From a checkpoint of a small transformer trained on Wikipedia.
Size: width 192, 3 heads of 64, MLP 768 tanh GELU, vocabulary 4096, 4.37M parameters.
Each number is 500 + 40 x the weight over the matrix's rms, rounded and kept within 0 to 999. Layers, rows and columns count from 0. Numbers have three digits each.

# layer 2 attention output, 192x192, rms 0.11, rows 115-187, columns 0-191
462479501461543505559602512514514546496496508447460476622474509439577517456526531576546539477514501475489549488463522513542491466538501520510564484430492558565465475476508483513507544472463433554509568610492505469549452537489543486463485485470501506471545474544507463513577483448516504466537573472519527533576530562537539483621450477545549467582497556531472503514510601433444423512556467443495523544427458526525469483538506490550484481508519561464465540479485539546524483506483490569518488530507535456519479547390469486580495532499514457469477526509502462565454535517538508520
496500513473473516512526559493544481522484498541483506482593534490448489458534450526504538534559448513532488498505527556532561512525477501496516556471512484545513505531544464502521460530511475455508496503555549508496441497490488534589521521548534426471437428474446510465556533570551480503554450493485516412433439555446567422500566498557565555489507505533442375389498458515479484453636480473504480517455436516470505515492539486475462474467506558464508450450526535502498461528492524506535494545581528530465456492469517513544496518520464492478489502502535534527490532483484471514
536500521511483474528487528476474501483469518469493484540520499574503520485532428569540467538458424519498480474521491506497506516564511487456459496537518594524482428481492532530508480513541518499502534482498525469566423510536543538514485480522486513482583538520478491474516539493545472406495484494471560434490480471510478541542503634564494457522526521525470450503491472444518449494421490437508496523540509567460582505551548455504525454493570496514487514426500408578523432518437472469484470502489495469504445487505514478490462472525508503551480527501423452501513516544461463458
535496543509525486513432479574525463497529493496488530518482518489547439460523514457564494450525495528516490504483536502474543505519537540485505525495495494525525519474479490499474433539496526485450487473455490432535466580474543500593500555537452500463508562423539596481495527564438508570493459561473498515443501573491443516510483601595501487510519539561493503518495486560501465475463524560496535507445523513461489502469420564466479468493483485487515534522496501541536548483522523486483450520454441450499535504530519463398487458512491503547486485500530535473480466508485469537
472475462461496505504528486437441473481511567460528538509453459480499424516495523446513482526449467511540548509443502417501535456475525446461508497463522550510519492499517485454462507437517519469516535497461544474492574512564414517505553477451457498452435525501521513507481529583562519502447521458456507567532490465544384554495596453490494562521523581443589492494512558539482537531451516502446514465520559481511460486423486483547439514492459477509533599406428494508466524466441484548482520441510531522487537442485541507474519484528512460522477491467553485545520494500491527517
459446536501574505496443500525403519457488537540525510507458493480516483462565500514478497501530554458512493469525521498507475468558563511535502461473493488560459478490529478431564559481494541516465623531452656460444585527459525498452497433508533532546546413543549431464573579534504430487621459483503561467479551505474510466496488510483538498452483528458481522464490477415504481476397461511499523534459545525506532488445470538552423508515518485499501498483449492470426465488514479538510471511507517588513482513516525511477432535501532495529484463425508477525495495519544486476
558519503544524475531511460453480473512449504477591458506474514514516497501587544559455502398577489476459511533522484494439520480541501523499403540536489491514483530515489510434431496524545466505603560529474525467507540493495469488636511381521470520611448512559571552492539518531398497507480413505496511472543504462528508511513469517454571571493429497483435412440511533499565495552517505529461519485484498493470467499495474457505482465462548604528482489482524517481531420457489546453399472486550493513517475447582494526486529516512502544548484529492477533390511483504457506466
532496513481491520513439465525538478548478489506454487480450480571540543485514451586474461526527579493564436486497514547461432434522516508489503494505514507463529422516527441469441542484456535516535469410446530477484512403476475500551537448516522527550505422410534493520526498515568452486565527449505477546475563378468560445486512538446541515485507531446445498470506507419486537476465483487444427457470565533510513476528478458481460504460486536490515471507522522549544427506560470460471514539497452477538451481472490516553483528448485461522577497507526514505494461563470483481
454496441513469481517508483518475528497492476462528467539519516464488484472507505448554473519461534502518395470518483453504466544513450564516490480481494551572496496486477469512458432549525510557529471492506460517498492454457499508463563463482460486460427400510590536559476521516529492457542524521509537500538516500503457520503462530505483474468585495537477451525527515557549530556422460526503458474476516501489476454495501510478422518548507557509532477467442490532501496484511475513528462454490496518493482480494486592495485498535518543475503492530496485505553492497517447517
472538554492529468474481507476545487541529519537544536496536471421523508513568474565548457435470423508509449531530451449501449479485528528546476519559485490526522430468491520447495510473496546441539461494467535558457484469498496547522542469453507484504475568439484516561588536454384513498482585557548571499476482456522503523496504543489440525520501473526488482519553471563426518463489480497509469472511473531485567472517532491510476499496520474556513575504513545517533509442457551449514481478507482502441494470465512465472537532480535447560469521452537470496517503510556473500
555512498522507499563523427502513521520467480503467494525580481502555486530588534545520508505526450522570449495533531447486516521527581515490535435492489520521452455570487440505450531541473476540503456563499487520553522473466501410524490422522501500370500441482490544532562503456536467444519563536418481418544527459458519436478495499502430525524466464477582495509551473428444457484448469532507496497465462469495575543489493517511491462563473471500523487503486529461533522432500542554502510515463466493509512503541498527478538527515512489529462462549431508502554493505411498486
585455594514489478499564451534480471499477504456537512442428477514426536505524505541480510478498475518544490531562586493494455506497553513484534470499494502492415424541486483501495529481483517529485484482537488436493530532538386549543516448448536468559457451526511455553481534480433410446500513458558487418496457504502537553549530539608482470535529532541462481446424499543477531520547434508503481459464428508496546503476500457520474525492495528547539534472550540448511511538513556512486495472568521499536488493517499531467439499568490509505504473526509509496474494500436522535
547563461456459489467502510477428488485497482492490517514529527506557464465494516469514461461484462592486478514423510476519442572538495505486509495527477493527506477499507461544463527455515475566561439557498399466527472547375429447540441420528514511478490450461543496574524527480484555492469504483540479500521523493519446487578504512453477463608478573470554510598479489459495527476540534501539424515578500465498478465563479452490443421465480499514536500424485467540519528485487423458510529513479502440502480527460473406506471436495461520532535484414508531495453587485519513526
546555546553472483548466515504437512515470499490502470516547515581506536419569548541507506534467509589447559487536458468511505472547543523470513450510530485523488514440503502471567489530474476456514547436559462523469578392514581517519509421545467523570565617495543520492496536457508517466605506463544526508535488494374521516502449465473554427544508516512557429623457488450465619485464518458517550507445501567445498497460444494535474520490552535484476525538458488485524552481434401480469560436508477543496504512538442539486478422534503479474486513484455418483448460480508509517
471503488523455578513486518504549530503463573477529519557532437517452517504481489544577439503519502532516528487462479504476490460442488475538508536555568457557486517566532542511480403500544524487516561423507529506487540462476579416484372498498486465457416499480426471509457536420434521518558501443489498480529490471524589517439545539642438517508457500529511476556479533375472623494518564475508495535516448502504476495430485488501493468483512457546542426574504469510442563464573492492447550514487539505542541503583479482518475501454516478519519516540466499492477497465493499518
467555525537542504428409483556452455442467522491470494475435497509509510463465543497486507441499457465536491482432560470509448493514499443523518553473500473473529448450544540585533518558499511419556478486473533489525369558482404412449542526500603498519561498484457475395530576401513454497548488588391523473533517425512419479396480482456483508480549538515517576494415418482478597513580485482414464465503453527541488470523516487482440445467480444482421480494526509515507552503454520522524515482480479523495423417474440492533511506458497558480441495572521505462498468503473534473
486561498599492511475519410482464502517487509449509490489498531470480560510578440481506525534562425541462475552497509439484498505461509516479520498497460461512562466463529511499434462451477503544469475483477501503572491448550446576479461487435431427504474501485502463553505499504604471489502483521543567528552492508563500470493576539498506469487509436445555467587540457552504520509527520440508495468518533494524433463497528437538453485471577532461486558527562561498518450508475553476504556509450501516447471555531476431453545523484506480533577488558522525460537491508539497458
473520516526492452497497564485480502503444474536518402486561513485461458499511506530440459539472547480515536492490519501538492437480445507541489446528484528506520526458476434504515440500482493485498540502535442500483529473541457498522503408477557487485459547439532521462380553613515476509494574564501513529521481555533511437498513545531493500510485463460451531502533477595489438494411545528494471543512430543483526479475487514530501492521415615469447463466514483501566520470495409502507547463514442446532498450473514494486503471499451520473497503474479455483474543497446486504
493505508476537496547389549519470455470523492477492550508541523460531516474458497500463451508498523461453533412522514467435521484504475431491538502513429552495531555456573478507596446504524536441414505483476461503524505539368516419456521491517552560486452495613531512470467492515418494461618565530541502442441549588563486455492480557500486451458579568561472425464404471451497422470489470502553552544451488438503545512535566575507468521465541462500490502463517491512462498462597541462510503511436514557539508462463521575553477474504559528492507531527499525498435488508519453535
472445480489538525481512477418515487486533610487525475523486524460491521436451563492464497543461460459516536517454459453526551436474501462563522510488487566461492515512527495483551503496478559431473507519441475507483524448523515534372473522572485529485447613473471503529556460503535608533544547563447552477393573428480525476532438420455466491506463519433508383534542454559495425478496488531549510445514457480499505525544482492496526494469426512505502503491538503542499587457436557507545458507496554539459557534451390531501510563431522528534493530465550468438450457424572540497
536506481515470502487523511464450553534411485482537550473546433518530542518485505460521502493532538486471530546475513529488508476533476430513537431470458488466498448536486502497512484487502543458489481490505534414528448511508457520471513526443548506492528482548561496515425539468445508455458517458519499497489449522518474488525511493468525459488450542614528521556495451461481474567487503445517501490482492478545484445548499547502540564509534501510483491520483515463522473543397464492488481474473528503540525534506490479511509509504500463446550499441515450530535577553555415522
522501434542468517479540499543474496468473451475568490472389474477439502509517531519458544517451495412570490447435450521491527527490528444509461506459474529493506505600464432449526454479468526430516570546504527495389437444533525496482491471563468411452505495579455451547484466560458418559527517477504469522448593519545489467532485513367480553546513511427555522493493414506487440513552504519570480497453513412562479425487483609538479503525478486527463489445524489481428485442539552492482511499491521551519508557510510538468478470460434491571501589527552490538470484521523494514
485501530576436556488534498518478505433446438539500490428455507518534485518482457446521496487514558502503504511598467515514498572423438541474473543533434475511471500529514438543496487483439541502439520495406518481545467524485483527391519470573556501527477473507457484487469564466483512490416481520473492462523557581510536512506546528522499521535507432522526529435531508398639602479469508471451516519458492505480507544580499500530499513514536493507481495568524477535456526453488493509522475540446505535483555443513451450500498536445494510429467524493492511602512586508475471473
512460525510462441462508507494512543504532528456493470523492472554511532506451520459526498554547509438508434533479448529506528487460548497499558550521466493510552477462531491513498547494469553516516514516473482584482506498506536514497477511486479506430517533568468462468588534519515525542459499506529486430480533474551493461519469573486502566446457496494466472509473481500530512485494473457533466463509425512536490514515513524499482535495502528475521507493461509495477551461486485497470501501508527517435454481535483505478502463463478536507523504444467561553501512488438527526
491445535492469507525483417489534508442477467521526517596501486516470532540497477387488511496495523506428530557433478522544455594456425513443551472454517501493517480469496506508555425571502563549507532551515499508479461507495460519469523477593489468478491543411484534497562612456505476464430452562497497584516510582472503460538447472497473537433476471326470533545475451446447547470510538560522435478531545517439444473475541628492574452520484453424494429545487542515467551452475458489524561501583485457442523484484485460518542507545470485571478509509512532462572475489453527445
520468452504547558426424491512525515507515512517457501481535526472494527513408460488420461509473505491494450517556504511523491527444519492540541477526549498514503493480475473562494480490524460474454482428549503518592469403465482486403521492495521568469479428547462441448479548472458511507474531580521464510475511549435488521454544491544373515505532450509521545546508489446455559435595508503486463453502485541512545527487517512501471482513554493535552487553556457469502461486474529549483491489502502457497543524479528496472491448499444471506468447506515465505480521446547459510
473485491522536434581539473523501505539489542510420474497469517542476488547475492471504461485515499533472545411557460513445498519449468495486474497523533509455413463499446454491507538486582473479556517511480472511469480506423531555499501505530455486535487556509500518528432539449423554572449415453478505389494482532505644490498483549544511526609546533496482471516489511532502457615521397439491473523515571459516541484534496518518514514460504470453516436457572453484473550504540487571528558455489582467451449451474459477516496433526506485507479499480547495564564528480515496467
491474507499523525466527508478440567482491467553493464486513447548496515474527495499426489479565578486486498421432530488486512472524580474441483536487440549497545547531475484537530513496519526599513477478554573532495520482458468521530520495532468511457537493537536456396636577493538549486581457462535564474519539486492448533432516463494439482476462522526498516486522591505451579477531523524459453487456590489540549501508472482446483519522468511563467481532481461462483479482509490554525519523490531493431468473533501501440485525425541509524409435492535527520519535529499514487
510488493497478468536550471580540518463455488482439461447472541548525495485493537499568484547540534515497494459494420501491478515527552482514490493466543472511533470524493465504547523514517545492477498558470541463506469500538501501509509515480423397470513408507449381455443494493455619506438467462570521435514482447472421502546528476516489574478494431421572622475475524482461506493457482607522515466556494494495476518545478429486514480487474541496458516402449482504511495474468472512516457421434468486500526492531488533523488442431514474470512564487541501500487575481549487538
549518480448563550497450455505594492559515434475491525469522495560546527473559489486458468530397570454498438439509496494453485442395549507495471520500489584463529469444491526532518540557465491423437498417463546496466464543504456573455492569399526465429353478506436550436469479402510505533468580521520561504485541520444433561505424576496457496514531571436474547420464475366451502523443498520477511501459529497488472534544489542509506523526496495510475476443569564482553465426478496593492492501551544491521497533615457548476414454433497547516527544511509484554480489523409444529
483514523490520466446498459466568506437493487505481520526568418442509519480464487498464527557528519538569456529472500499448561516553483486498517508522486512530453452480385481469530406511475482445486572462535417567470480484383494442490448520487629493393570524441575450564457536442540433511474524471509528500430491492427518527544527519473488477517423464420436498469511533420627582508451546468583494513501489524503512436521525476437491462495484503552468530500513423490529486493487483530520444541447484527423489480541496494396545523453527509494488475500472522499532580495499500504
480517503571568512471504554447543556505534441507546518494497495439478534466561446517524510459545490452496526507495461436476523447487553506503471535374482502438484453501494488507474517487520462585396505479444594505536455479500511511436489544508616507572497556605474577466487550561452618494619379445548451505463467540459418550589502447518523435472503512499514509547443514497491500442514454473549491452491447465495467525520505581504532537481449516550546552548537522527534476555460494519518514487549536511505457586466479506467556500548494506543469499504510502487419493538508479431
522478498496475523458544542568510438498541513438493498494469497511466463493436505438530497467514555565520542509528557517494489573524564438452500511555567494557437528526496497556524514507545487486523499468489504488534517518485491532506507481507554571565492520487484531500555479541461409491402522512495506539461524483434503474426476500526456521540617537511489530439559505502407538500449532465460510512477502480446484533502454446498561487432496552490448619509547485510490472533501535450530520470483510500453566490561485513444508467488432541514482503552456524566535542489532509440
524488493472461531553541553501470491505487527423523513439535541546482458508485511565485626502522482470542451579466467440504477501464501500473560501566497427469602478558544578506538520523521468705489568567495535402549570471579525455429503531470451517554591567605506432496528507532398432437526489521507530539579456472496520424477465482471464483520494457492543385446555451470598529422548550547541465461440532496516476503469543466505582555511516516581473538429557506510496481524494455481499467523466558491523488542562413469479426541495471524446467439495564500479511471506531475493
505522551433473486477539513508436477512507538524561487440537530470508520512431441551523525549460476501477460539554481567514468482454521495511522509452500480471478481551511520475512524511456447532511452484480531463497602621527517508397500451509484528477519486538497479504504533489530567452430496550553413528536458349483511475554425508482438409502515546526428566503580459586500480492481519529528488517517540512438482467513510492512466545506486489565519493546495478512530541514459529579475502497508476545498504488532524524494460528471516517541477516524555495467511484509425493484
529518471411512525486451511552494445451524540490544460551486500511475544501520498525488487536448520571485454507511521457490585455453537499595442511457511474480560472483471470512503490511513494461521433479491432545444537502520561511484464531508455557451519451555433554489535567497546569436500491520498498541535403465484484481502490494451549562427550579497564517448441553516481535463490501495534500545551492487466506543465499462482436495505489492526471513526488528526534504533479476472481485562470500500541533485499519500449479443472514520489524539521455535490491492428513502443
480515489467454437523501481532433523559536464488533611448502514480516472469442509425538486488517476489489485495514485453497451503478466491499560509478449493551515492527525521490536447551520561500563507512465454492602550559436458501390517540509472534551427447477473526478489483521551459514440491534560538544482441429515538526538462438533486456499476516552572426539567530493434462464512508519452540457470550501478522486478491519523513482474485481447490489504496450492550494539483562526506507523482409519465487516500451467520531517456522450470426521540566477518507440538525483510
460395512433593484498516538471507559441544484506493515430565513536448514472452414500525464496514546489487508485498515473541528442475568489543436470490463433533519560554444451464545545547466462495447505528555579574469458482544456539457523554526553546551535528514516517484443469450424517549524482436509546545578536510460545497487442502488443440542434507587470591499495500539551510417521494474539525437443456517499513519586517510452473487533510489459479509496523476497491494535463526534541518512528497437504531526541483466494491460423543529473550513442474548459523473493511561554
512485517509545419458485513486499513539467521516504511481500480514580565484583480555490532457437545514510498518479539499497537428485496427519461517454446464558565533452458483474427487479473528487472453477552464501509466513565458484499514509533522451575442522393513533540489548558523515383429401506509639562523516538458513475561583552556420550471507441535519553367488528444500486440410528461460528442524487487456532416480538516528441513518543511488548485491567528469568471511566466473463456493558452469476514501454527539517519474458576479518538455468475484532510528510427531525
480534427439486532514458488520481475556525469559530508511498551520479529531439487532482502496493452506520497518481509473542504551439478496511496462471495528489529471530467429502497432489482528538537526491463482527468519474505454477543541510494438463462445461500470543523436483515457557556542489549473505541504459501486566482458507562583556555421533512539540496460525552561525455470518528501525438554518530524484451549519484526504504537540505471491529524444502523539459565504471457479442505466518452519504517475498518449497497545531494499535476463554528486486522535518553481486
532495559578512489529510514497518502483535449512524538480535538525518483547474504582509538483479472463455499474475526480465517469441465580472522499473481534565467486411482547513490500544442446491482536592471508556566483584521502432500508515504468516511493461513523539549439530534516474468459476507488514521534625520489574498494479451523509499533456534498479549567484538576489504494495500492496508493523507472476503553521524503494496505465512454508487493528561501527507498468547481459509504449521512536491492626546508482457494519499467540509558489532536541519538501532515584410
511494438431511471457482504490499489497548488475557500513471490506569525503464563583469518548497459488469529560534486549477486525486489508505440515480501465508537494542520452554514514456523504456481415475481488482492538485407545559551476510503462488500482427467614507541498520493481496475444494588471523548455472573493468512452481498365532554523518443452547578490491397437429512574587516557565487473543474465485455511568536405561447499492491497517508522546505487460503469517464449517451508489524484490488566486519522505476533502509511512486465505481524516480524472445537500453
516549585552548501520520517498558509525500468498462478508486472506480561499509534429507450462480482513574413427504516485505506502542520486510503555478554473500513496562497484521520552509429595498462409420583491492474415505450505458399554454449462427470519529521558569445559463512538616508341587472521457478548495501512563494456481487556537417443489501521568441525401499538576530526471507452503456503525484504529512507531494559554476432536489447523574496464514495473463499472458516500578549524462491508539505484506510502499519534548506448487514507444487514495495500542495528530
505426521526530411528544546465495556476538518494513540504496498458481472521457475444532531541524544474534493525455542410552520486477441498467452522483528453495524495466493518526534536488497443500432514508540477445524472514452522484479397512527490423543548483532446557562624538496537471524486521524546443452508534491523517523516572448524503527514511380473546531499464534481505535519562546528450512501489581482459510472432520539417503498466492493512514490548527537424511500546475494509528482516501462478513525441499484487465522471429528487507512505473458481487500487480443585491
563501559473555439536512493536510514567514498552561494481470535469471481458531508466501561476626549553512488426525530479523532516500445546482542537487413469530544499537574466463524501542514501523455436402535413483511433427512600571472453465625496417484474520482578503501513452574489556458467454547544442601533506513531490510515504492523423505470537410410486475580572540523538491463644511536503489519474497484441452519522536455493508482544454455544547496511468509528494422562433514431561463497543516499454512506536536467492492548479487459541482540526490533513526505535511484501
522461484442474447464530462506485486514491475543464480444489579519488562470578523486473551435490496508582416477521508558479449502553457467547466476530532498502488510528481457491490518493471504426537490550463465506499470529495397495491531467525429493539546524533545487469498438491516497454494537539454532526570499469467554482423485531476526507471476445499468556440559523503511511452573538499533494503500494543484501481494542520477501469501482469507502503466489446508503426451512517444480531481521509514522509527520480488534464493551560521488440505543496495465505521530451504487
493516492499488472593552524531521510498488455515519449416455446466567520499534529519450465584413535493416524517536585447522511517527498505456498534474485479540502514463522494549527508506452475486505453499488571513476562475587610491493562527522461518456543366473536528420509437480485507450551464493551524537541416544595461548404454437568549600449405463486482478537562538485509482486598474509481537492544544569435442506481482470533516518561508550525539458427552469452543509492512471406507429464548410468541491488547570484490471549447505478495474501550469473431427493494505599509
534537467491484586490504538484547476517476576508538462508505460508461486514567447503528549476518502548465516459441512519530503605489458511485470518471485552477527449572469531474558483555542545445450472468497514495505464510546542466450525501522579411595460525479461359494432478420512537575495447478478554498471437486501416572509555452496518531507564511535463539595517507527541469425516545445464516508504483522469498507516516565507508474460522518522469513511461508558434516525524507531471540521469538472512466468520484483526482466521503545490533487515475437428565542513542489523
524463470498461523512497489497485509527472538516508424530490506468521504466509551481513527556484466453455505504493459537510574503511541523547515528529528535447466495546498491480518533534456496430575496552493474498491470466609493536505484530522526523473459580512476478482583509460515523479423442492476544485450568601541543414440465503562514396451485445466479483539523466537562511509482542497491558502554529447559439495550520507521497497482445497473490499542488512482523591451484512496484491459480495535539479517476472556545470501427508512535476498450455463527494588505527487493
489489496520541502455513555541425492543516465491542514566512432462489466550451560520495514529476505528424468437495500526464482484519488521532517489542559485498529515460470428499442490521480502513456523426532510594528454477551504505511555515455561441574457500593526561463562435444543475475505437485467489445457580452547464482561447472476459518482410451477465476521540505499524547567555585570479479498462490430523472476539482507547492515547511521490465448620458549524469513514464498517529500532456486522495539441456471555502453483486589520500500522509525558480490549466493489471
456540437506449500448476490467543530530500484484487441523489542505513560457504495504571516527536572463462536472528461527518517436565494477556483496485501516498510588469487565528518464496497540441497507490492501500490482521447501477486454504507433508614474500484510507471492571481451594486616511480495505485522544522564503566501527498537563539541453559486479438537467471518471534405451458507487533518479537496477523597495526526528504535427518455503463460520498487530468491491469462518471525549521518503477525491442501575488469517459502544556481511486498478549436498473549541486
471574497534520506555518486432478494459511533530435503534451567471496463519489475562498517488520451487523485544462565476442472405488510486415553498479584481499447501528427539507396512554491502472507456473546533555462516484566453557561555527491509493515446543537498536449463490529538525484530450529557458493468528483460557479577516557529567551502592477469506431431442473522566517526583511502499518556482483463524477459485450473450469502461499525536506499502566517455578429532503521471466512489515446503458442449523541569514499479486540492506512496446503533466438421562545509459
510507533501500492514408502587487473544553516537467427529400527475423543502474501466463508449525585517432533518473532540492476530520509506462490502481489457514471507561524445500537532546448511510521514458559430515527462531606470579418471403503449455531454540499559486596457542498498465532539550501524450458535537446535471485474495573494527521523501407497434494474547626541571452420509483506487482516533548513482537469581484469472422506546515448476524542515487561479495487492516472478552491513447496528516560419482517466516474488513528540479449512471552515588529542551528479443
441441481570460509492477509451477477566532485507530488529505455523554471556487391480522427539490448542485416471531425525465473463522406476515473537502506512485532531489457502513505581467482560513508524557583523438476489446521403526615526499450423424421471524486445525431395456549493514494520431501517503529416457506544524446455498451409549653517481496579483495557480518477539481536431575539556420530495494522538524548475482525443473458547523499495498499497417382442533529450455534520464507464524514498484512453537500426532529492435534469511492478454517511515546490493481485513
539442489481471506508453494468482521432472526504519478515477482537429526558536501536513461462458461519471503483424457534440489487495458479479541503572524534438559532543510548482498522516516486476502523562455598552486534506525500546501483515405502468445432526413546513528455505446459508507398456521467530539576391540517477492561516518528556420508497552487517484473535458404554484426443544457475524509534511464447525494542473522518496529498473510497498443531453490499490527482526517511460572438535491518526471488487511552526526547538493518488485543476513532517542516474532526463
480520466452511455445490473533488446482464411493514482525521439477506520516556516525521481438514513511547443563545512525499532542552537446522485483457517467499484505485473435541496441565536450514503454506466519492478467535449455426556543501522534542469449553489496492469446478563591505524498490480495572444504455376465508570554483548453462583495494460477482483547496531490465481463522523477525469501490446523477480501500498486519518558541486519524493502484422512487534519530472487524493419525541514492488492561501531576480495507541495489442468511490473491526552538525473468490
527480485542523450513558499578597506519538529522477529488497521551526478441478513467515547489451537493484550545516516525467486450586564472553485553550553502521433524537545483581477512537481559519555467480553547542475565522482465431419510465449479489453507525547513475517483434538474560601493520545455509522480519517597560457534539452525491463485473458533480527529492451508536474510492518475488480461534492494512540510475513418490427504540477525502459465537451490524500510423473510543469461533539484529500457443462471452489526500474487473519499534525542498475468520533489503548
476467518521505524508516470473507456454485444497515498480422495515505524559436446485528548524486425499523472466478465494522450502476555468520555480457524561518531506492541604504526466468502523422495493533531545454552505542475564480558599558475447484471484537411497479537430465531511412526558558482441528527504522436490511445483505458460506500575519612480445596487501495526517490532510507446423515501451506467530510437485523549492498498432579431508516549529471470507509509515569543600502428493476517510506513483487444485527452512507508528510475486488552500504495449546481501528
461498490510443468558495526467447499517474541499471470503506506512473519487512458451481601484542442485470535549527510508559477551464486494534466489543512520546537542487519442473514496508490502532565558546484457462467486479493486480488518576534483514599553448459439597460451514489418507533482483466525456495461504562489470517527492487417513486471477524518458452515495476517471527511537525473537561518529498486511431450541478501477499532525522537511488466489535530450449501459497487485463531497548429492504489454522513480519483472528501541464494472468460471524509443534512545541
364549454479479542534469576469517503515479444541499486509471465475481512451509547527566567459508523479472536465543510483539524512512511458503400491487505517513490465568550414544512506479465504473564505549561509433443518479460459534514566516543507442459570487437462544553500479526456480472486553437561465525490456525608559457402499494573425486497549519427522516542469465474502525480493493494445493559569432489544500491450487514500511584530466554527487511467450478476434465479519510464476467479531490463447544444475462536560446479584501508443497466494474492544497470493518550492
523510541500527547498568554505487490529519491478550521463473466493531462475463474505494523463474493490566535624476488511430476560483555494550501544527553483486480548462499503500464433517471474520415546546547497447517539541489506441567510552582459456451469408471504557596504457423449537451448547558502478548522412494539431461464505552454475455521522500472453493465473490512506524452511518465537530473503479517481493515492499490531540534471515491482506558521476503534456510439493490526511512428498470478509533459529500534505472492525468447524529528460500444495508472553456496468
423532446457456549499470510567484480523481444521557482424525546422535572463416479544445462547504495473486540470503601566547481568465564572620526433467550530539476477509471445448501514483551449503488457443405549495546578535488454592395458547486520493584522354505634472377468475478481522528580531447579533446442497497494531531511596590551530516622524422457483465464449587392519401417513502449545441517452557537521508500519473490532433499559495525495429444526548520529516535523408510466459529468559569450497524508446504506484421477501458499484485410520513481508489487505496467539
532520540442526521515509511502496436530475514521509518454536478519478491477470503518473540512526537488448549472493492471522551501505530505485525513496493516567495464479491481441479518463517522573664565439536534492467563534576477465439543557483509496554487435462532502560554573493485513521542509495441492470428477533505478523460458489475483516505527576498576513491507561579409466585533473573487536513472470475517502523469498491522463514473500457469495491454526508520458468528528526501544537542558517475452469450516496508465437491504458452463496486482476462482532470504555502520
490548506575521554554535512455467494528521528514465526507543504499542506522454486556453504468522565512496510483553517466495478483543490515469501502520507445521491493441465499548528538528482497484526467493507445493502534479542494424475553537509523546467546528534549439538529455546536565410568509429386416535458547560490547500448503545488599549447486384464493419477561576477385544462543506484494526537488464565495492496556519519528525551483488547493498459518494507460430453557617461511521500489502437539435544524547519491508519516492512487480572488523504551511511491470543514507
491473534538526508492544528410567484555530454417499498536429440518498478504527506504566484482508534541398566469506496469478500521480490472468493518525501508432429493512516446511493492565573481424463503540524392491423493506530499383536482558496523494569511474541475358501461511554471489564521480544480533500524577439555575518572549422476618456477482473422526413605521474502484488399482537477494496528540436542597464495462489427510516505500510449542427486489427613543497548441476491505558477529495581479540505500531552520484517521519455443423458518515458563503447532497413503494
515469472533535489526469495610475527528524530454468467599479564462498481564519490475499511483482383531461519511506465468537495514513480445512498538515497492486460507565488504514443521507453473524553460495508514471447473416523430447465453513487443477609497425477451593532534455503587532561459575524538547503534457479497533533409562431458643617513629413549513511515558518480477490524497487512549504486564529535575541509501481562508516530508556500477473521537459505533469506526539498545537440481511438519499488503524422517560543512565537457522492449455507471491511547506472569493
465464511561489512519504511532460490494485498505554568487492447442581465395480408479475441559551459489536485446460510483552508523443448425580490520565416497565452477482486518431510457535553520516519542522508517552521445493438448572569509469553448535580597512497426535500448572500519500497472516552508519517443528452536523554529477485495465609413430433487458463474459474564512493510410514522511555497489487580462483530510510476487475490478506489545472481512451450532545525493510487542555498508453507556510519488527469500507493509522512495536508507537552543548447528463470438510
514486483554473500489479531494535508420505508537485478512483477469488515482557501485466463462498459539473536538522479511454517497474474485526465538442505538485504544448492568600476549491550465539498521470542528493496555465465505509530387536516580557465519527391562483468478433477560531498461497492503524442411484512499571508465442416476547555495507460569464569498419563408496540560469457445464485505519484513523478517453501445515525492454538469507556517541514488446518533532528488488541494497490475502498538517486514534479522481590452493544431520520488535468508570540448497494
478494533444469566560547476568457523477510519525510526457524560571497535524475484546509529549509516540563500505480528530468504509510542522493511538501524440525503516442493535476482552541488534538538529519463502547453584644523547466590518476533506430446542527454520622510566475513552532449524520581529591432506523553498603510489496527498523498548460516532514481474511488440472606508577466459487457504512517501472507505485454472550493499450540441491494456511531542466538452525469529482459504566440515512456465510461490445500493523453512433450446454491494497523473548550452501464
506502488552502494474516531514474476467468483570502445480482488524544503517563505483480548445525508470532446573537494469530481458570522546467539523492464530541405483462462493514524526506492459542464532513517516473455573562420573597421451504462493522546526528559428477619630476535482500530455487487481410539571438557503481439492460463489549553452494399506602479466499485432464520506440510509511517544519469489439512472488505525502536526509547523533496499426562505482478542533549532515513482552518500529478484544500523590453461481479561395511535513476515499546441440509479519529
536409506452537518463464507487507514465473454487526526461444522437503539483469464506433513530575536494509532519535500541565488525503520531469492450532461473454487534514547455529545546478457530513502524522439498542445480525474370543428472507591589565478490570448482531526559544440482418450533497455548486500504484454503506478447557439514500426519508444520495491453405512535486440476477450471500485525530524437528471511445535480469461521470509463517518461495455550462532471531484541558494494444558538484555503499538503450482505509485525537511505539490477508547517541517491502498
502555509468523475514507498504472538537490532449512517552490536509493493492472499548509553472526455424518492469479488521498524447446550531449504484474499416453535475508528500559450513474498496547409486453550548462515466559509469455625445490492493442500539477445510557528516495507394405514499541435470582476481473502579467515447556469459536513467428462475495534548567481502465534558548518573536467501567510512516492485527462496474550522469540524569545487511539452555535461504526461515488476471522507469484518567467486499486485529540549554520475448478479526525482455535431535440
546525428471514511492469492444567501454509484573485526499458475505492424419488476567520500550518465513511472461535492549482400502538501491545492467447511494525533540496504578496516500506472596451480501540553583426499499492507673461478540502547429453515548514431488403495430520404530537488533531498498498525582441534446504558449447407470498495495498393475446452506471486512459535511397501437504485443552590471509528548503521463475535455545514556409476452515522526531497502473510505442484503533436459531500502536557395471537459481491426466536460503514467557492547506520494521522